config = dict(
    n_layer=9,
    n_kv_head=7,
    head_dim=32,
    norm='rmsnorm',
    init_std_o=0.0,
)
Each number is 128 + 24 x the weight over its row's rms, rounded and kept within 0 to 255. Layers, rows and columns count from 0. Numbers have three digits each. The size before them is the row's rms in percent of the matrix's.

# down: layer 3 MLP down (transposed), 576x224, rms 0.0395, rows 472-492, columns 0-223
# gate: layer 3 MLP gate, 576x224, rms 0.0447, rows 473-493, columns 0-223
# up: layer 3 MLP up, 576x224, rms 0.0433, rows 473-492, columns 0-223
down472 095:107157121131110145119131114122134155126151109121092143160120174128135186126163151168126105114138074181084138114093114102140167127118177148142161139153133149119095124095117138141167091134128160158080138174118122107145124117120169131114125153133109105128150109159122139121151173164090129116144141144138156131152175155143159159157107140141125140121146125105120128143115131115111134115095140105146139106120110170181125134125138114150144138123131108147084132155069098135149140132194146157094150111099122101135150141137128150110132177110158154124124084151087111145099114073088098152126100126131109121148144109144170116113157070144144133094133106113139117135119109094180114120134
gate473 115:122131109155116153110123138110110162145173152127132156136135141127160133173109118124092095139119125134101145136145089158125132170204108139150137153171124155160135099155132142123165170122165108133146123126122128157131112134152107156111107105100139087133167092116105099148124111141128091173113098127125087091133112102146157108080135116141176143134113135141116126164168126096139134149156155148144123170142133096141083068137150138128096152203173152111140146145074161100139112102122172126173091172112108136118131129135128111147141146147123135127130114136123161160114146151106113114098146129145134151125135133091138121162106139098130124157138084165078127125106085107124136135117
up473 116:121149141127133087162163146151112126084142143152148151158120154097121126165113125093092101152119138127125120110148116136139115132171112107089111090143124127135099099153104131090138115127102159146141129161170045142143115155122119133120088113099164093094163124130155143134060155112139125132109138133100133149142146146134092133118126117138169102116166151144138163108161141125149111153140120134155142160159141124079130154144137093163080147111134174079141074104119152106131161139129144132124138133139151115091156108110144099138143117082093128162124106076078161155169135107124125099137158128144128098093112122121112126141165130131147114186105123108127137144155139109127126148079
down473 120:120146121137136111129107104124080098147111185079108101145152155141112125098121110114116123089092162094131162105129112124108138130084146129151155186092124169103148125127143116104148159112113126119138131102149111196133103140090165093138115186174095073152126151160134124131163119118140123137108163119155133126073106127144118153117113122128114097097091133123089107129124102153162177127114150147191150115114083133090131137103135124117124097149143113157130131138094165117127136126115132116105144117131131130147107164152127142156095091075163110134140156101119076130113158099131116164131102112124118104129127149130100125124136192137165132105132116129100123104093159120109145123120
gate474 111:140133116119128105160127137157103125124156099128149180154123183110146095101140103090107074149101153152108112143088102100118121091167124120185061111191132163151096127125126094123146109098135134128121139128118169101154129176147096124171145131130151107116131108123142071166092096154122116106124131166119116135169120155119119155157106167113160109166154120106126115123125108147150115108104110131120105137104112110120129150171150117116142133149151143113101095137139129095118111107145141110161127131158128132104124195177118125056135128109112134124130142170158139150166100127128112111112120154115099120114134121121142147146127113177157152152131096120107179107127120096138153118140
up474 109:132083149125167140152113110136144138172125102085135105096094102137133133066154140112108125120183118138119141097157147121113140178119134124133127149121141152116118081155157096135121140149141136087125167140120086150113135130120115190110117178131145137175110115139134170130132136139104123101130138137086114100137141124158105106156075109099126124132162136161110127155147158107158113115121198135101126152140120085128088131120133130112124072100120130114131118099130124112125146110144149130133145117163163145121187108155126113122124141107112130126148148102116162145105120142119172108110158158098110153136174106106086138112117157121113107105106138131064068180131106086149114104119
down474 108:136124134140120128125169116125127121114150115152148104147180117131146114139106113122105097157117111110096157106093101172155113139143106120091116178148154164124139112128130143079128136101136072133160142088140166164090100162088120123115183143168166132123128155160144118126132184094137123118135156143100128139119123107150155147105152129145139126152161125108064108102124111119141119148120141124114077102116145169081151114110148124160149089119123135102096116166118087112138126137092080109154158158115122134056111134122142168102146106186137117126105141134089112114135116115142108113088139080114134123094118130126108136116116134132122168083159150138135141103098143126165153149113
gate475 108:134114118088151099126100108119142139120117168134112139146116160092152120099096123114153131094143087108118120163138112132085117118134084129115156130155146141114129104102099140120116135156201092110152157136136121087165095082114116109177121141105083132133139124141161122095141110071155141158088153109117108081098110086158104083153115127121118135177103099122145130148139176117045128139102139139115142143133154139172151130161135132153086126143127122161132088107137124087127140117158127120161124101110111172122144155118145131092158127137107090162122140175110165128119132111111112122134103155142148117171122129183125124105152103110132129128149126118102131182120129111142144141128
up475 106:139139127128078134116150121131124100134126152111118085133137141147135127130101144130153154119080106114125153131126117159133154137122119131143103098149154128134131132103153132144132097111097121157114106084152150149148118131121123129120172094136161129138140140084169130153093137112116135146139102130153127160148158146111153112128105115081079103098118119119124108116153148122106121138075162098184172104099114107145138176139097096141158090140135157142125168131145129090145134169124142156109106139146099144145120131113092160137116115120187100141127091120140109133097125121097199120191202112155058131148142125117136137139143126133160143111092091176123117107132065100133119108106
down475 105:083114148094114118130123125093115146117129115139119072146131103153116105152151114136130158149147126096152151147147157162148128121116108076097117168128109103161126103093144125081139069143142142179158114130138166140112112143147118073079095082113134095123130144127182153113126128181174146157158100125127153115176130131102157130117144171141146128124085179147148109117144130107139134105121112143116133124095142130069117141166126106131122158128133167073146168107150123143136110117117129135136142186132092107126122116105098149141104105105110117077130123170171144086144135097124093129105133136101131129126108108150142154097124129129175124188139134109146137129129141117104126137124
gate476 093:156116150173090071147149125156167131159120155102109115125112091117189103129097143165091125140167142139115137114104147131124087122127173126135121137160135139098179136131148155133127119124141154133082161102118138120151122117159106157112138113124099144103151144105105110122134117141121134195145142115132178131124152085146158112102133098110099132124116137111168107133116149116129132129104146099133145126186093094160122151128146131127112085153141124154190142118113140105129171105143095115126123148121120150141119136129164158111120101112159163160158137102137121160115139130162110161065076139127116124105082121106103128146140156124130115135173118176074129183108146112136105118151
up476 105:117152086124147146151123134123143116115149142127138122163147143125107148137124131131121118097113121119074119119162092110124117072164104138129112132181119121114137150116089153102157126159124130107140101121154087108158138144138138153141150120099101114157121111110168114163111133116105094104142148167120070142125110147174141149123119150118130132114140107133098095142137092143108130167218126121097133142119155143161085151108127110172136184149170089110128141156107132137116111181128114152099134127128144110139156099148066129148128183128090113118122147145112143137154099116135089147140154116140124129115160100140118147137084107126114139107121118083141127105112155124214167159132
down476 105:150082137125129157123115141153149119133119117088127115132138135145194140130133158140096126098150110132089139132091126136168055108103220135165108102129119136101163172094107136119110139125099155124136126128181161143121118105116113168110121115116128126142146111128087144125097107120148142146120110116122130152119139113129177105090087125106122176140093092117138148190136131117121141158110113167088133132139107127173136096151152146142139139111107136086161107147133126085158143114177136111134119098084140127128118097146145100145147123134151136155177140136120117133130082119122129139140111133179109165124139091102120159130105150115131105132154116114104112168074147095146141132162
gate477 089:154123121150134140165099125139147108121201097158134102103157108152122103105139128126118114097120132111115150151143171157072126129128107142123117125114169133090151109122129107169125112099145125110100122140136160097117073106173138098118089167120109137129102149146167126151149139087124093099121139111149113091129101146156151121133083095136114146160090109123085148120083128120145084146141120116134122095112108138143088166144138111126158116123121183140138149157140117153113147148134108109125126154101134126139137103111120093150159122103175142120122108123123121132124147180074149109084137142142116132121149144091095113125098081165172160154124143154142094107123101200139158096108
up477 092:085142130161136161122149103154141174123098144130141115092114145104116150139145105152132153138087139127102116129111106120129099143170140117139098127112112175108144146161101138126115121144149110129175108185113107108116089154131091113136094148129094147117106124164121124121126125123150163102138131155140155150125113169124120130107157128145173105102158100130100148139157135147150137138129146165147102157109146135107082119117129108139130140180107128124106072163090154081134135120147170159158119127156172114114184132121159089130180187132136173089118143122121121120122121117143139122086127072132142158130107126083132166120189131104163102140162084134129124137123097114130146080119
down477 095:112137130124131123120142131146146078123072099081118107100148121123158076062113134164122149176124147126130140180131118114144149150131139119099142059121117137126105146084161186122161147147118161147130106119135115120088122119103116150110104130180115149144121137155121135111110084119075176122122151118117119147135146101157152091074111145155152133145091137133107112157142194175147122125114135112111175129133146152141121154146103138138124148133130090160121097102140120151089132108141127174139129097116153088164110108129176121108151166138131154149131129085125093144091129108126112122137122132142146149164061145125099103134117152117128131130145107133120153099109144135106150125132
gate478 095:143105130111101118063145097191119135111129092113114133097183116142094100120135113160123114146137136100087115114118106096127129114165159091122092137118139114139174134168126137097162099151141111127125147160126118155118135121136100161101119116080100164130133170155123096139114106177139141128120170132143157164162082105129127111146120075148131085104162157126126075121181124145147135102177093132113123113141124160133124111129124129141140121144126118193131122082112117134168131108123100093160142121116121125104110148167101128133129146158134148126163174133123120126160119116154106150131114096141144127147112154151145098084143132146157154128144126113121085064109120161107163110117
up478 095:110117111153117127127123140087137105103184138138137107162144111118102103127115125186121130135093133079123159170132137171120136128104091107147147112117133154112155163153112148166094124112193138180137087159120123159097159103123145139125132160131111131157122128122154140134096143158123098149130097088175100087126124166146099096119113122096144111125125103124116105127102157119141143114100223143114153161136095107094126147125152111117130143108159167113162101141136118155165136156132129118130144116103138167135090136076143130163116158079138153151114086114110127126112153126122159135177126127157139119130087122113151108101144124166129105160118108102135115148117149143132083098134
down478 089:141108103138081108088087141137107125120131135139123116113115147132075130107115135133144119105098159124139140117122123152132106155108186163166101101143133126136155125113127130104163115113132130134098122114145091096172078112133142170119128123130087164095159140170137097116110133105116163107148125156133127144079115140110151104138071126124095123109112173095129095099135139101139105138129089127161112099096180138120120146137105139110167132107114137166108133126108125128095126139115126118139129104099117095176114107169093124075103125130083141112172162151126125126111132103141135162154105131118146163137129120109095156100130094092160172101122112132139124082039107148132085140119
gate479 083:092189157102152100148108147125107176138081074152148116118122159129138140103139150170118082127126165140193140141180102140102121134153113142093123108095125073116128082142119123149119098106108142126112092135114120114111124133150150116111076120154131106125127098159127117097154120111158139115110117086120171163154139091087162164144125147158107086130095135112175127099094114124143114108126089142136109141094121133142162117172111135111136115092140124069139148121098145130102126167122126115115089119128100116151108074160166111131121130134101187105140150108156115124170137097110162115124114130149158128124094136123119123176145120138140131146118135140115124129165141153144141107120
up479 090:105161161092152102158159119143147127143164140090113119137167123170123123129103122138125151139119113098133132122122087142085196142102117142176195092108143149117105113150113148114107133135149115133107138133143117136132120164129122127132162117125149138165125149133137101105126095103124134146108126078121138152102182123101096105088159164117139075146130144098163112145117153120144119099127107103135131094097119138115127103145158135111154122144092128199136131133111125131141170094130150154117121211107139197127142141093103137122142135105131174138189177133125120135131139113166142131121150127168111105109093102124099134170120133099134116155125099123123139137123162160112103111113
down479 093:182067117132139157120123153158120112127157136136132130126130064082158135078155143129134111131111112123107126127102145111139073146153146088166121143139121089120114150127116152112168124122108163132102110095083115144147160097136139120142127149157118142118153104123135139078109118110093141155177098153151140114171109111142116148140128078168119177149108078126121182146134146129118143114119153117134158140144109113121119201104118126127101147140115137122143145130105161180081095148136134119159177105114117110089139136147155172153124134145121138163098087127105150139160123102123136156137112144089106121127111125166121112101151116118099117106121112124143073119136135111156179116118
gate480 101:160144098155120146084115112146142130124149169134129168152186139144109148101124141113145144138084103132135154158112137096145159169116154147164144110096113075143147126097122121105102156118114145117083160140093113143163173101103153119140130120091149173129191054138137093158118110161156107103132126121133129141098095131160092132172141101165128131108152121097100110148102114178129124155131129162124126119138152121122088118109088142116123143152110140128094137089152090149124167091156071111117135103137101149126134170146092167123141120160136144108098156078103114153099130114146130137119109108140114154096124141128125115092148099100126139135132124155126137099137139157104143122113
up480 097:129057084113133094130171128125079133095160155133153136147151127176104124128109120158097140143162175103121181094136105118169116155135083125120121129149106149108116156108122124198132105146138138120148135111152158141082104097123110158143154160148152120111121135139140130130099084092126135127128121166135096145139133078109107105158149154111133136098103118170124104136134126136074184092165083105120112121092131148070127152135114133125131144133127129125133155127107124097139098124158152124116175138100151122101140147124111118134119100163098139152150139136069117102125136092145104165121116136130142163165130135134132129114093126094094149170133146178134159114131125118112096132147
down480 096:142139123116117124178150130129103148102104159126101165120113143119145162116136091109181123139189115105081126133117113127096080114117126132101167134129127145176080124119125127142150122130078129133089138162096156107091161100139151114150121075156139112116123166160139111144131090091116129140094125079152122096153107105127145104165124106119150146110125147152098123175136116132119128135062177088143131079137162157177135138125126135135150182125091150143108107137155112146152119114126102088153140084137114115106130163140113117114164163131141115114135145107108094153118130144114120094117136102152107143111127122141143126136113111091159161144140123145129114084063155132086137146124
gate481 098:147133116113168123117118113152145131142127126071176196103115137147151106117121104146138107108179132109112125166103156118123108135173154131091089101155140119154138094122133160148150133147164129111112148078124169146134102138075105159168128131139064130102140131127097070146110166152120098155102124112133199130137134071132129127123096127100105136187149137082151143127169105115097147145138092108133137143148142126160124139153139112112118134107122101131089116129152121119105128125105126068128157132118127091125105161150139111058125074108135132114143172168153155100133111138148100109126154112132134109115092124119120122105135137105131140134141146140107141161145138125134113144153
up481 094:161101114097187144143177141154161160160151122078099132085120105135135133148098118107139140108156125100143125122105115108140085133159122098095107117136101122154080106104152156112157118136121145153168140145134148087091098115154105134098130104186117150130100153178124083133130133173157170146158140133150137110144148109141091117150120170086121127155124181095125142128117130129135137144127145135134113132150195118101121124175128132137131109152121140152114159124164156123101104087107136110132142148147161120111103164136123150126130107145120145160107098138139150094155111106112107117114150098138163090133137150140086105109151165082124098142113127164074122146129148143136102178123
down481 085:117135166119144120141151131146110145135141121120107108132140128137134118116131105123143134135201134150115087146134090149121099111157103155091182109106170138129105085110146083132100110086114095141117118144091103160114176141146093094149125115100151097109135106134137123139155133120127126118170129077094111150133090176132133151126130114149151098102163124150146113123154131128147100095125148154135134121155109133137155132151118129129122097148112122125132143101137140158121154125074075131142059139127139153119122158115129116133136145134127119123121093098158144142172116162119111126108117121131120112161149093118182094185138149178119136140136117147116155107247144109106141116130
gate482 102:147110150113129185139126130154161115146137123101157115119056136117130144084142071127149090125136152125109120113125133157134121124108107138177122170098124136111122135101147134107138133121126142131134139127142101138139131159119127122179131119100162115152180100149136162137149134114114139132136174155130096147150109169108144123136107148101114172120131171134139104155108111155148092141174146146125147147161106105137141129095091095129140152109140112099139103103097082095151140113159164119133139098141105154125126138095073143136141109107113140133112176091155119143126118087144165167132107137082165125126105178123159139128130151102168080126112111170093156115136102097074125112072
up482 098:112101147094113122134184153100139163075176136148141155093080080095158124124146141132154153167162126138158134138161135116166160159128096110124100123113134136126123127152097157114115102113143121131101119132103142121102148158163127139164132163194104097119096123150122140104144129102162128141142122142150139074114181102164153123086142105154146125129101121149162127112122116128141140096159085121149104143185131158126105149122133124147090128170126146114141131103136139147153105127136098139155111125108113097123095109110113142126140104119121135112086091144099168156136162121112103118119115147119110160138096134171123141193147139110132090121112103076117076152150105120116093102147
down482 099:135104141138140124115084168139071146121116149116093109121164168106141148110122131098129137093162126114083137109149138150126101106168125101132146091157146125156127142111132104166111163126147131133131112100133109130107158134097107147148164102093148136120144148156117113113109131080125137128111146137111183141173145111155128072127172115162158147101146151117108171094125128109102124133165143137110142114165112096144154128106126082146153115169139156065161124132109127118119144138148173160081137172124112097139125142122143114128121109158144149101115123100167090134109120115114104156130094177147082150150114124132144092167135135161136165126158137189104165135157133087095118134114
gate483 106:144136116160168120163103103129132115133121145143171156156148107110167117080140143084151088111104129137137134104076127136141146104125103107084120119109111147139145121090168159114115168106164123134131161113118114144157120136099093140159145141116137075147133125134096160098177105187118136118096124129111158149109129106137131154134103145103154144115095142125165118116125112094155142128134164178134105109144136148133141119177156126136132137137161150156127099150131125115157109112144178108153102116142111089095122129110127092113140133165121116118051168112157138190141152134158159092114175127112101093066109114111109147147144136083137149129110117131129136090124114145153141125161
up483 104:158155151101099140091141134133118090131129145137178078092151142102128089153153120151129155105154073119109116127113149149121102175086147146100118184124134100110137114121123109115119141165123146122156156084165139135098144102113146140107126150132121164135143100129129159134086150128133109149161112079131153145145149135132135151162169178170094162159134096136129117148139113126124134129100176144133145065100112131114136125109110167099096116154150080140139144075121142146095136125157127116078107122133093117151131134088085127086145107139134148149126140100159124132177153126128131152159143089129130128168167093141142136107118100171168138089103112143119136138128137148161107143126
down483 106:113090116127093162131108089123118125139115140115101169146131121100118125072124147086134114102108129127090141090127145104122157139121148124134094112133122104141135085121116146167117114121143125157134184104147105139174151129090137146124098139139126145156142159117145143109169124148125139133101091154151091127109118128129124134100157093121096112063081122108115123080147122114097096129148131118115125158139160147134097108176127097187141157111133152143113102179079159110119118111106180154141112122093134154130110113134144126113131111080135128113128115108127120116082104132126127088102151155075106084111114106127131141115103140061156124172138108119099108066092140139134159104127
gate484 096:152085100156183134143158128159143162092135158130113136129133131201092139113090148116129138152128127156090132124111131106136136108162133109147140140122131167134125178148127124106129133182182141132133143119069083096153124132114095158138140139149124129138152140124150139163146121105161126126124164173145125112165135127162124115108134135099165121120135112132146115136139138121156143114137155088133130127133101077122086170133100133163105135137158138145118130085118148149113136118120114162138122113143137151149131140153137124087132099146105094123080142153109162161168142110068123131088181116138174142096087136183159111146132149061110108178110141127147112113130143167126146128111
up484 102:161134155111175100111149126134134132103088086107157115150131164138120121138098108124094119138148092137141115127129127119139142085125109112127111108088145133144155087149159184096102126165135143123074146135155109100159154152133127132131106149121135162143121149151150152094174077090159132122108155128122106101122160121163131148123180117113144116106108118172112090110114116101134100132114098102150159098151135107124114175107094115104108162087151154070134132132138135130093136109129117153102103177137123111158121130156079168123115135109076174105126146119113124082136102166097118139147121151100120123112140109167101114107109117090120154133110149135134144128151133179160185116122
down484 099:114150058120152128117123129121137149135109140137133121132156125110139106127130133089163139129083107120116100115139109160152132168146097139134095112134113157162154097105152097134105138093105129164094125137157110095098095152171130104130089106122120079116091119142153151149155113137146145129109107070106132144111121119131130118132104081159124137155142128189122130140120115134134098091147166160090118112141090216134116098098182124165156110117158124148114103127174143088156143120130142128142115123093109055139124172145081101134151120156156163135163103166130127094126120118134093120151122088155132124130121148102130134145104107118160144136105104173130117145148126119135140141140
gate485 085:140130120150083119129118139094153150140156127133115173146164124144147140142138171147097158165091107149098137131090149094147148091115105115134137085120118157147159147098081160119125118128124139122151141112151137132082105098104105157115115146114122147169140156121070116127134124142120144092114088144165188106092127089129106139128135137113165095163132143108114157152124153122164182123077125146138155150135166118146109146131127174146157116076155154110156101106136110115100135124149147129088116125133125171125106123127096130120126126108128105135120106147112115150126164086137090116145128171154075121153152112162088124126154192143176120150165138125106158150144107133121119147164
up485 088:166121091177085104076129112135089162183107146150140125100150142099140124107126045078141093132137084123116111126163113132116162150152142119109135116112103096137101122119157124142114137123108105157152160147117132113126143130103166120156132131113164176152121134156186105128122165099111144135146135115105119155115108099129136126107102101114077128117113103153132125146121159167141143110136123120155138128084105141130146118082144145111138091122128104095114161176126147106131161129118097124161102119130101165132146159167099168112093129133129123113106143124129128123093091165122142161108106133135138150145142109088132127133115073168160148170126075088109083126106112137132116124121
down485 089:110136143143159140126128119144099088113172129096125087115124119136145081157134133137158136114138075125144155117120128109139100107131079116128178155110123146126125109120114106117144140145128139133114130125146116120131159140097160116096156118111135113112132116181104121110137073146180155122100143150178133155190134111145126123163108177091126087094145175135162138114124107123145123125150107131087113158141144131122089143129149135131124131135073138182137136090157136137086120113126129131076140163117142099171107100123151079137135113096106106132160139162123143102142111130135106135101101184168146142134087152146160136116147132120137130071119156164120148102056145172121112118134
gate486 102:131110125106134145130109152117097111099106154136118153148106144117127114112140125114153126104127139159171145144118124117140109149124115133132098094164144145139128132070119127146165137126142165110192113137087146101154165108134156156151059074120130118113117129165123110115186130155097105143079114124131151115146118124111108121141139122111117097127115143121152126096110109136142111120144123134162116188185126165099140113157149136127082106120118140139120108092123104128097148112150089067130157144115118114116099136157150154118151146149161134075117126171163122152085130156111086123146149075173146129146091189120131144109121091114093149123129167166092125156130133135116104123092
up486 102:138072134163151157113162161128159141172186165150130120107151114149093156119096117135135142129113097120136124119159129121148112153121144134088131160125096087093173110097126141149122125112086160132142155084137100116102124165167120115161099133147149137090122126130165121190131184122172109114117118132138140153131136098092156123141137149154119161140134124147149132165141123141126135136138167148134148125110151122121125110150133085083158093140152108112138192154130185115084108092145154169116136138136141103135118106153118153151105106172103112171147130124138111162102140136136129148131126063136127139127117138129088100095145130085154107132163134154095143106143157148145127106102
down486 099:116140142117129100144097130125128125123127132099131156143132137165122105136141144149084101095180149115115139079159137152138136139140135133140131135120134194096125145126117134104137142137158110089123120135165109181152172139099072167146145111103116142108100161125155107127109118166144110142121177146126143134096114087135117105099136130127148115147099146113124117114114140140134099119102123099125120128158142119133107165152170131168118121112146106116151116132142116133129164143124096065125106137133124146095126126124127119154099116163140125119135148091105101112110113115108089134104126170097136107127089124138126108122119124144138104111114126116151126104000144105163121140123
gate487 094:137130149152109101145136131166125101139146146074129105121101119130115131170134132132109146130114116110135135113096103111134121093139092145116153126161120142169169106100127178083120119172143142105124123163147129137176114133119146132116160143100100092179158099130125072132099139099123121144115124174102094097160111120138075130106107109111141157067158133140118130139112144126130123174122097156073132137139114142105115088121149129149113082168121119132144091105094154132130125135143136119106101158126124143124153101128105130132121127164133158128071110099086104166129126145102101114148086155134135076045143136149138169147126114141143159105110097184133161128105112129123121131131
up487 101:118143132126135154145108130107139147136112184162130167144132120116168098116097127098143105119188118086107152137131135123163162165114133098145102103138137152121065155148126053161155148096098118142091115105169134128140120142170112136152139125133163107095118158114133154108124103110120127146110127098128130162158127154146157128105152123150111112150162160124093156133154108109128124117116166117160131077108130087118134106133138060145126121129153130184063134176160119147138095107143154124167110124131127102117130139145152155144153114148113146122142153105099132107116137128122145158152132127174148149185138102073114142110130148148115175155116116125106141092129118109140162150148
down487 097:088134151129126126115128140148132097125151154135120101108112125147183155134121081118085109140186116108118174133094141138118144121133092140143145147160130152146133113149102172139126120109072129097166111143203158111179118126117125141115180133114152098149182124142128135125121099088174101138098148114162095109136106149145145125113143072127148111116106145170086151142125161179162107130071127131141115107100094094108130145159115121178125147143110068152101127104108097113164124159147120122142108153126136151112140145133125134145134140118123155131109130090124166114140154117130116110124107118147134079115115106095099127142135137152116134127133152132133111083067092126151152131112
gate488 108:141119128177107164155145111117126095154134168173114152129133171139058095111105136130131123138118132135096134095123124149092133051094093090139157129123134158146133102107133142118114094121167125116127118164114119126174127131115140143130155137140177113134094147143144152094164120138120093138126124107129139100131109175118134101117080122125091133110133118131134098140139119121141142107115189136151121071097128101122102161089149105172131123090112138148112083117104146139120124136154139066120147140102120154104118138140125114133156153148134110148115114199110131137176130113152130119143137146133149074135138087119094176074103156084122149119139137150136105137114103111124113163112
up488 106:150123115115159125117151130083097109100166150132135124114148160077137102089081110102125145128163108110119147122136099095120100138120171162159145149181147116128130092099109171121105113125128116110103110164155087108090099150104138118138114165141132114120129132123128117130205104105091098121174159120124125108108145127181144114137132091151116161143173124116165119126151153102152123134097157127110124131124110129150162082169120098172104157111106121116148132130080128100141128125132163112156147089111118115084178138135100089097117110168132146178135090154116158133163133149096122131145138116122145185131088093132129138145110104116150125131107086119122137117119154144141106133108
down488 106:105140134119140119087124139152129120185111098155132124134133102102129147143111105139152123113138102153125110125137124170129164140131186083160127107108091138105134109124078082094145113105131091139115179173113118198097128133129104109112155146130149143122126162148140113148137106124186091130116116077136172144122122164105147173122146112145118093142147112128164092140135114136118112150081140099153146129100150155094156124102080150117121121129127129136121118144112078170136127080096148128079116132153122105172139099111144132119138180132165131117112133135120090163149131108108129136094117125143133108071133123165132141158159146117103139147101157144122124143174116116153189138126
gate489 098:106119142154155110116124159131118112166173115101134114120129149152106091141101155170104100085141109148106107105090128170131113128140110110103086123138108164146147131109086129106160143133110125135138137159124119117151127110154157153140124128103076118085140135146100113151109072091131135163151137156147156169131127133155138144135121124115070099120146133139152141131081140071146109156138100133073159120104115081101112115173117082122131120132107149142150112100119121119120133070139136096151099147159123078141118117080122097153177099111173160133112135169158146152131120109118120130117124124133158146103141127143094160114135136166167185152115118167092166093118133127137121126122
up489 096:144119144138122107129100142140101117147096150098128171106113120134111082155092135155126137106117111124115130142092134169139103149133114115104079120086128166159111121068090103092155130125119131117145150133107120123135108124119166097133119139124100147110118138119159151180098111096130136146158124117117149133148135114148110129164101094129094153168113114109166158134103120130134144180141113150107172121127086094102130130158105089108121091073101153132118098114140145126121169080129101096123123139159065122103124144096148117124131106114136110124107151146134143160108114155129133117138134178115143133113135105111117161086140109142193180179129110129107166094157110163142073112088
down489 090:124178126126102188095119105101110104139113100128132137115109120138156132163140145103143121125098094126083128161146112154098121149122150137097107120098094129149110143130173094107118148136117110124095131141135119108107153107138157075153105157147121147091081129129123165141111125094116107103147118103115089103141130058129092160109153118140149135120116128102133094093137117106105155097127142131144147144149133112118130088147108078118146161101152107172148125098161127143040085129144124117137125149137136124150128118147157116139132136157143106132138168115146135107129139159106140114144144115066136141136149099139131160114121109108129135112146104130102093097243122133135109121142
gate490 097:122134126128116113122134128155159139147147114125117111135182135139121153113080100157123140061127138116146114107136147153101139117145199128117119137128142118123164120064147150104110177155123144109159119138116096133149149104122153127141137102105148113130157120087084156096124110133121147128123138131164161133144223127092067132171118130121097080130142155105136103135107183117105104156118108143135125155089108129130091116105149145146104133086169095136105141136136098131130149169146120138125086119103116176090138136120140128117146137095105137166126106166099155152088105093124102096159110099155129140108086164115151158089139123121139095115129107139117107142123151104134130139127
up490 102:120133106144145134138114129134151103156113110123166109091135150112156120137136167143101143101081128129120161139151102141089136121127115154153107108117118118121126149083139114088115147135119148104138139110155177139126121076131136120119089165119107137108123107082120157087127160120158186144114172100146128111124137138106094093109173123136107094157104157123142125146102128103116117135111103111111169146127119105091121121093146158099117118120168135179134175126106092135102118160124099162097102200151121152147106118133137119161145153109110117108063063094115096119098121125064150106095103135166139111085121103102160107122141074130154136131141133146117101134137118130123132109145
down490 092:151124086164124089167127094124115163111117163118133115112168138156142195110115110139120122109119172139162120116155102140099138123130114161133099150129126107115168118149140128127123167116126164108084136083108113135130139125125147107150107112116125116140143092074108149130168149177108121111153100117152150128179134091088104142154161138125138118122115118143103127179101157117159128116130141143090174141137103195166110118121130119116093124113128134117124158155151103144103084136090136182118144132139105141133119153144131150152127100122102154159109088111148139157092073139140147117135113130168137161099115138096135155125128135091104124078137100123084116150180153080149128108133
gate491 091:177096112123142133110134102122089136159150092151139140114123109120165112154084115130120126138119200125156144138121131111140129134123169128112141101124138112117161105155120137104153154092090105090127114100084122103113154136112124097086183123120111148103078159153113115148118135143170125125175127117142140144104174124116095151151123161097159143158141150127128164100112111110100142163119106124125160151145113136075132081136135093130102117143125140103132109135131154179131136107100106123107061116110129118102115126161156148135119125092121188112147127122115110108098126166134180116100094154140164193116159117155090117141153114125121117123127154148113146107140129148094102179151
up491 088:113131103147122134171138133100159134158099121142131108128122145063130113160102140161129110153142145098149148103130093164103125137122090167173163108095079138125125081129161147139108100102110154102140094104094134141166159124138164148097115171094104115148085094088140144089161142131131099142144106098145098188064150135136141122125158153151128111093098127152141126141128152060139104135131087138079118116102093150139141131109127110138101098121130143110166125154145120103143115115116118136129104145150112148139149100141086120114169165114155118137135106122170106097126155125176146134125140142135133108133113107099111123121157099154102090120123126182109118140121150146133106109164
down491 089:138134096119122109123112145127126106123097143146130109107115124188128133102129113140124128117114128133115154151143172088126149121094157136130111148155157131113137177101118136109153121135108145150096153128150144116087079132101112102151096116173132141106181136153103150137121145125101105112137118159116128121173154167100096148124139132099111166179137118081101129089133134154123149124114088105163126166107146135114112187118146132099120143123160136131110129102158115176085121104143117094127148062157151095182094128115184145141118092139118109113105160161124183144128133099100151157188123113148126111120164108141114165120129105138095130100126146097134120078172130137126118154145
gate492 084:105150144128125155133055139147102139113063126144129108150131120107124083113112108116150147146070149138141098167095150121097072127117113114128099137099135109131117069153119160106179132086113133132132113159135087128120131126127145111130141112075106099166113134102137162108137127098140131108131106099133137161144131085117133185129124090132115127098113165159118140126200162142095092139127096125124164100123150152142136157123106128165138151108179131132124152108131145124137143119114129142094149075130130074131132130124150161123139135136147134149118090106116110114090149133129151153121130139099141145145146101151172130173104089075123128120146094140132108142176140113125116178140
up492 090:116104152152122093146127110121157097148120105117127105111147138094118164129117120144160154119124147140156148092147166131121146145133114171149147146117095143143133166142141149141116129150113169118150174175141050126128146157124109157177129149153177148164119088093148136153087128101133124112071124074138080130101115146126105108087150127116152107165120091117129078144142117143127193127140148112065097138133140165133140136104136107135157131117144095162095129158118136135114120118120112119141170150188179149129137135093127127127127114088115114144158171142136156140153123136106119153176129129154135089137130155140128104141139114138110125111100121104144166155115136116124083107100
down492 089:152104135117104158125124150132095127150149126107122145087156094113175126105151130142148123117111091144135134121114120118129090143112124122158112098125136173102124142120123126136125124076137091145108104147156147121161114153133150121077117103080101114115130107133122129104156071118146128117206108172119144130155121099111116146148099069124129127100139143152108130147165116127180095149126155131166105108133096124168123131114135133152137141149161153096189131130121162129091128155163127090093106071071122095139112142135125134120118148180155128107101111090122125129107132112135152087091120141114104111105121101113128144111111122142134131101102111113147068077059147142143119148121
gate493 103:112170125122134155121108122191111132118121133185108177134131142155153132162165123154106107120146106161117107123114148120132146134126124126087085129124155134104111146151133133077155146150133154149089103104129146188133136107119084119155150094128124155113164125134146150151115116148141124157139106097149131127157112135134165178117123127102165182084135119130125109129152124122171147125131149146073145182113154100127161138083127169109128105136168088081096142138104138137149149111113130149124142127123157109103090137158138120152157083138108082116136121091150196175136111096112121129107117141113161113070125115120117124115140137113159091124103108107130121073136122144127114133102